From a checkpoint of a small transformer trained on Wikipedia.
Size: 15 layers, width 448.
Training: a variant of Adam for these matrices, 701M tokens, 14340 steps.
Each number is 500 + 25 x the weight over its row's rms, rounded and kept within 0 to 999. Layers, rows and columns count from 0. Numbers have three digits each. The size before them is the row's rms in percent of the matrix's.

# layer 6 attention output, 448x320, rms 0.0571, rows 0-99, columns 64-127
103:479480445490513540476504506513467561545485556520484512505504492512519523570492535558479470515488514472459487525519514504477448504501505511551461512535458495507528503474469487451507481531491486
087:526477472486544472506474469489496486491551539560498463509522536501516576490525499500511498508515484508517505508469533469480446466491484495473510515523479464530507488470510519520514497520455507
111:504495486513507485512518488488540526493464493480520532525482505502462481475502487456550522517512494466572527529506483500515492500498482492504490504507522529514490479489515511519506473485492504
092:515507509491485527504482495472503460474502491519492508505507557475504477460516455483506511484507510449516520493481458509485542470480483460513571501512489514506528490518510523570514482509479503
098:476499489464478513519518510516472493488480470504485527502497525535488447461528488497519518485496500505530518508502495483481536510475488500516521515507519522515546484516495518562513463490461496
103:467509526516514556533518503500459481498462489522536544499486520503519481503510512497510534471479504509533478499560487534510481528496481479431523475496503533478522478482463492570508468508529519
099:564508509503476479562494486500506480468504477478475490502508488493494474507512490444535522538483525521550474539514501503511528498486499482510525538508526516504503510503492501528476535482463515
102:456513480488484566507502512475456502561489435477499543469480510471518470504489474514484504496510506485454488494469503502553520467501480506544479491476486492507521492484517497518516449481494470
098:540518480533506483551526477483486514505519478454481510522504505463463469491446513460528512513487512472537475532540547521533555500511527485489511519509497507512490491482485513480483512478467508
096:503508462474505515459515527520474538490510546471494477516509464555501518555485483456508483549479521502489479512510527488514463540508508424540482498514457508513543515480460489448475468541509480
106:473534522505466523489510542522479477548488487502532540483485505521496444472508476472484544466476518521530528486486523523554486494518481505492519481490515505477539496518500484505514518495486470
093:498498442513478459544507479548524550525562477535456490487494534519509501517497492508489520501511505435471478527552511492506495458505483528557472489511486462476518487505481535494490518507534494
092:444545495487467541500529541495491457541491455466511554460483500506465440463475449486522530539500474545523553503465498524536490510514476506491547487486513531471512509507503448536515491485522465
106:466498505492457507464552561529475452486487481515471482469538500507499488467553475527497505510499530508521489471488466505487528521478474455480539455517506541516534500504519464539461485506524466
081:554503474531485456475488487547568521521545527533507484500515513457469513542475522480470470490525464524518484541505510495441521523520499488549515481501515514459547476522554482464513537502523523
101:546535499505492459538467472486563500466514498506510469514468503527505529511427485461534557517488542528536499546504520497504499505514482522510527523456481467493511482522529507469529543470504533
101:493553496515463494525511489530438466541515476456515537460496532501448435485529499512480494498523522556478483483477521518516526451434491493517509466471539541462512485443493469501496540471534497
096:509518517501510478480510511492481493549465485486496478504526446493466489493537501522457485531503493523497523490445497485521540472515473507498494484524498500525463491496537484492478499458506462
107:545465503512535457452515461512498499498495495472483490512496490502509527509496517517484462508503510485470512530463487495517500466495514484500477486582497504522482514443454512443487526500543512
101:478484539515486531509501478476480525475510513474521495522473488539497492462492513488522528492464491495538552496506503515495520508493499526432523486486521520460488490488488532511526527490503527
084:527489506506487481521486514494505515498515488492476507535519507495513466479519489516472504514500496491538504504550440504508544484490496491519468557515467498492485493515444515525472503509468521
099:464497504524492511504518503495486485553459482448485509482505478482485513522504467504466476503490491521473527501518482469533472492501522507544488529520504491517496517514501504447497422491481462
088:492535496478473508513509540501511485490485504512527514536500500550479466471484479474514554561508497527535529465474515516470530525475478454501514514465537531484508491543518438521506534498494496
094:502473487493500500511471500467503501510467500559483481546527477482573533507519532532485508479490480515444494485501515475486460501519491480482499504489485467501480483495496521479509484512512442
091:474468502476507525463504534509532538522497512507519515506486476520514463503486479500435487539487477429507521505484456479524475511514504533506488541467503524455460489543492488464520487506454518
132:545499510509533448485459459476515472451505536496518478559478526501544533479501495522533486479484537499489518500486506521469475477484502492496481536535473481515515536479453524472523523494491542
104:537498510506480474487519503544465499487480542500509480501527474493484506539494501487502481514509525521491505476553517496488465535491509470509495488545517531513524489474501491526488505538487496
093:507458508503526528486478504458498487487484510529470489475517468461529527544495501532518486484482479494472482512517513487511462508516515506515487514491489467523489506503487469518481496484495480
123:502515487511498490528483490486511523507526471492485512522467493475489515488476482462517487492499501504499497487516508539504498495511497483523476485518486476488505507506462525459534499509517518
111:464471500534493487469514478515466507497461528524500489530506493499535527527567557527501482486526520478441487533503477456499465467519498520506461491554481499515509500431486520494477465532484492
103:500479501510492483494499520506525539496526524528505538522480497523538479496534553466462492483538468470502466489527488495480481486507469490540474539467481485459479476499472537504505511541489521
083:524470463544477450489539488509503527497525505508454476498538536505481504536490515511537507468488493537478482522548532490508518501490507502527500483500524483498487494526488488524480526497491470
085:492551445490518539491513494522509516518542468488503536514496530515474504500453452506510517535464504474480525459444483521517506512476507476499516493514507536498500485478477450502526491475537507
076:441514509477489540457496497508493517532475517512521527525479464492521481496523508571502513483520508468460480474470478489513485502540466520489499507466466520485490488491498443529530491491482471
096:469462524500474476477510533512510520502506519476523504489487481496465464500504531476525494470487469506510481540524520468506517507518485496511475496461482477498491510523544514507498499540472491
099:536485466495544503516498453498498513520499524496488507543476508483511527561483546530529480491491486490467459518532544429491499507515534497527436557503484445522481521498525563488505503512455495
125:462499496518506471477508515498547505510533498526537504509478508486509504471520490501468490491509463484500487516490452472462501475529478516528481530498501459471524501558536510488533493495485514
084:515504511485534497493490511521477517531476478501507488472501433533494514502464495531422510497526529480463519506475466483570509520510523506447492498486518494505489500504504481473515501478549482
093:521495543485538469464509484523500505494454509445509475486505477518460523506496512537502478533468506507486495505514511469504506520479531493492461490486495499554450517502522485509479503500476507
120:518504500523522521499495485478495486502487482479511522494491493476496491484488518490520501479486493543490486496490506518530508489458477485488498487468542519496501449468485487530536512478529501
084:512453521506522499459507470523523564492478535533540492538505469508519510522521543505486508500482494475464487487480509468468485517516521504518485497509529507501499496543498520478496524543525504
124:485475507466494519447514515493502510490481534529512489501526499518496500496518487508497515530525465528484547451469502510483457506496489488482519470493505527494499493496516438517487520517503481
097:490469511472506486513510535492537486516571488517504527529479493479525463497542519498475497462520448501512459520495498489507541457545486514520465553488497457478528498530503497492508500500487500
080:500527454484486496492499526550531546485487487498506524489475489534496518464480457508498463544485535458537505522515459504478516515477464459482474524475480529509498506527478536530524506527486528
107:516487479538499470521545534532512495511502488469450473478516462506480498537487524468515489482491502488497463523540489487518527535533534477532489493509531470525488517504511524511459515520515485
088:509482495538551483538506465473528534498520502479507498491475478506491524515445490495491485496479459464494494511540492492512491503525537525501440510506488458488442502519495568473522524487512547
089:484469502545504488509476491490498491492482545507530493453524501569487494479502515477437516501481496465528512520472484507539516500493523483453486493426443483503480505545499555502463521512527487
091:475446531499483514477483552448525538470491536524488496515511467506519508508543524520514490451498448514473500513509505510460499496515491514516467495476513507498495492527511479517499488505491514
103:515522521517511478505492489530510513473509514518529475496508505481522544510502499507469440500494505476489476478479492494412505509475501501517499482495497494523517503556509534471502492508495542
087:507518535509478511526473475471471453497488480511484513542502503499510493462509518496522535461511513553496554480486520511517483488499509473411520490525542503499475499460505485498513514480534499
096:496486482531507497489485486488474511511529536508450466496528458491523540509514518542475472531490464524455507498488473486490477487481532485469496501471530444505510501488499509482503520488498470
103:477500493461520536503515526507506477497502494454526541510493479502448461454481463514514510498460470514523491454511476489499520538504507482523519550516494516501488485537478466555539458503494512
103:507509519485519524491508507472519498490542492508519512513509524504475480480505531473487471506539475509526466500496495541456552507470497470458482484487528520478531487526517495510519542517529538
105:470529520485465532522511498483505471523507455480537546504472543455494429474495481458516531522510483518562494498506510551488513494478483501500548511496508547475555496516512492550536521484459528
096:507455536485507475459501504503493536484487536499474464466523465541506535527533506521450481536498525457475516518503511484489513526490533518527448522460457491535484525534489523452431504523463488
082:513511505485532490533461462439521455463535509510510484528469512457517528456472502484533515502486519486521500479501502518466489452492490505481498517540498497505529488479519487509530513481466550
134:557504484466528502520484476513499516525519513539493460498515500503512539550477518544478489508464517468478477528482542460491524524508519512504483512487482456541494513514536519480491514506483502
126:515507482494515481500507470502532506441565537508510488567489519506521531514484511489553462516519475473492491512529492474439472496488506492508506529489500473475514497511499504487521508499488524
098:534514467482462527542501497512466471545499481511476500488536526480475443483492503486503542494502496540528518487482552529513551506483493457496520489476505493522529475515542467539492521501509448
109:497503505477496495525530498530500482534541505512511511436487515505507515530486501505486510461529512506500509530451518480529498488532492504469488493487482468521532525461532466480469478506539471
079:517457532494536445503503461504532513445490540485506463493522479524467499496472520499564507508476479459532479486529519496458536508459531504458527505478492447499414522553480538560464570522506523
098:479497484500482495484531547524476496507471514497482497481515452506512494537516512508508485497490502495488472525505500509519505546518506500526487500452482485523478512509487500495464470524495461
083:504490505522501479538478495468492487472454502496489491540486478511517503453507526475524503528497513486526520503534509476505497475507505534477480535459480458515462495508483565498505494512434510
097:466530502511489522484477485514466506571495483505534512469494554491502461489514491504467506535533493506477498480478477505513481464468469511559523489496480527479526481500503496514528497494448500
088:529525520480484503528503459502494505497527509525500498483472519519478498495488504512523522536483509525555517478516530513500500482480482495445512503501514508519499484481508490525502554475469529
098:493553487506505533528509506482499511516474479497530539509469512493501493506485481475493518471525537500522496498497483516529504499495478504530490515544541521498538514460483511488528462467505503
098:503529471505459497523516517560472484527494496515502518477501472476496483546518532524512485488509531519471476543474490465508496517516509493518506469499532509483537532500538480529482542517525467
093:516530488463513498531501492459496518469500503473504524548489464494516478476483515453520453516518493501527492484476469518493509511497490443499524502496488534509495506498493537520519507491500506
105:460461466520498527510507544502457526533495501497454500527510506496497475503545516516510471480455479487476437500541527510511498485502472479556449512490496470487491499504444530499487449536460459
089:481540462473474482508560516508502475514494489543513522542505517458503468496515546521546524503558499556537472520482475500456529510496431463481537482518553532486560509463523455564498545496500479
083:470486514509448503455492517510538431510505465510509495495473528494460461458537512514492557542531475524563526534469480462482536470520484527442534482469498525490522512541620468497502536464505495
095:543515524527481512485506526538488507488499480472488466487530468454482516525485490479476458503502504533460461473480531550485557542483523461590498441533539519493526508544505494448492514508567490
094:511523500466527521466470508506507481498483501499520496477495505517486502500489489504498482501518480502510496523467508487481520530509497521512491478484514501515538502509519477481535493497527515
108:515509494489509515539461522492486494507496478514492499469496469467543506504503510513479501481484508531473489523482466516538498469509501537491503499488538509490512510477520461523503503481513496
085:505528514452479521546493534496501463515491470527515512479490478449520518445553487522499501483483507519538526476494451484464525476513495489483527497499536516491541498515565470512523460473506468
103:518535546492487493493474508515492461514460467496502487475504476463493482490485499507480504534487507541525476454496525540500509520465491503516528474503525494511496494547520519509526539477490501
095:537572488481484517496504466516523488491508480491512521528489512532468480459483485502517518560547508497557518501502478487505533532490483505461515513485515558497504488474512472515520512469466519
097:534498497497494508493469479544507531494477523488506480502503508522483473512492527525445504492487508479500492515449525485470556536499535564472499502480485502489480510521514525490500523503523532
119:511512442548508483534502491513531509565539471499496525513498533484475440518490486490517522495489478485511476534517508489551518476530485522544464531456481448477482477524504509500500517495462474
110:499498495519492502516497458481462458481442484503502485508491538525543498460517526500518534487540509476513526509486489529522501479496497485462499457517464495490501510436466552483502511500541491
095:529470500526531493483484481462512476481484472502497491562488520451556521471513502538555504495463491500478486515486513497492531459474480499445491511519475449514474499472476516517520485491463502
117:509484500461475539425510509510492522486502509540483478521527506479510487497513514503527492572541507488502522512479500521451496531473491485542535478515489544492559494516507462523499512538457488
091:495542500498502501475494512472491493505494501477500511489492462470495507513497464527497482478494526527484501492488480498515513497493496492513495520497508505517521482501491472505535467457480473
089:518485450534495454487516498521535482519519470509494508537507501520488484524507513472517485525572468486472491571517474501528505495506494453555462517482493509468475495503482518503491532536491483
091:496481473517509509487535482511520459524493502531479494524502532523507510507526498498519522488519484466533519498506486472530495486541504496530475505526476479509482512499508522488465481502507465
115:490481489535497481445509508527509514504525525509518491494540518506472506506526520525505511479473473500474496493507496499483498501496483530495488465495477497486488469484492469507491524528532505
092:469518506479469516486494511490488496492448485513503507467493463492510470515501491533488509526529529507502506529521469512480503534523500526502537514511489547498511530526520469570494496481510495
113:524488499506546457472472490479496558500547530502495480551484493482551520505508543517499450517485469472488487530503484504509476449522500544502443526467484440501509524486458539429497513509460533
090:484530560478479509518474489508518508464496497480552507514498511505453450464478492489513517450460486519510502482511509493506514546511506513464553503497511519477464485532517480509526508457529511
088:542519529510510474534519497521478502493521475483513509526478508496529491511491503507491506503497507513523494515511496512532503473492493543452489496561521503452507492479460510477506545485512547
092:545494528526510506514499499480541492496487469519518519486463508481530524482465454476487532459517491530522528536483472520523479461511466468516476548536518443508482478523494494502550505502502521
101:508526492443478485510496535552530489528507456546474497516507502487485495520500484509493518494507509466506508483497513488512514531542483478544520493533519505512538509523555490490491478501526477
093:459499494486464545519506525473459427521473474465480514454501529497506447430524437483474519518500490502556535461500471522555498491508472477484533513478469523490513490482488494516516459489483463
098:468495503525500500490509500507512534521513529486488502467478528530466512517501493475501479484502524481513520515501525503510493501507504511548478502475510502512514530515507491463484483495469495
085:538507511535517461478478497515530489486547497496509482495512508483509511515449482477493486510516506511500512519496506519469490524488519539507513494515547492504538486529498491485529578504464556
097:499483495479515512494477488462535519496551482512484525504478528515507494469472463475533515556517480481521538485512522517508467462469488535499505535465465492472473484509470510496515492503419508
091:477482504524492537516526540492488508501483504501519490489507468508515493485502498470521483489495489482522489508524505502493500533533501476505518485488488505525503486535539502551493453510513466
090:564495491549494447519471495536547527479503472516493485519497467481501490491474491452516521506464483487530497514497533463501527509507512494503486518542552468495501496543523515518521540514495531
079:481496547543514494480515501510527505472513505467533485471490481518494510470481487487522489483452508481494508530521511536495457529521506511516513473507465498492469504539493475495508497493518507
090:509462499501509512500518518477524515505492498485486520518495523468513478487487527452485489463512477469540461466530498508484542529512494450523484542466502470524488503521506560530506472543472487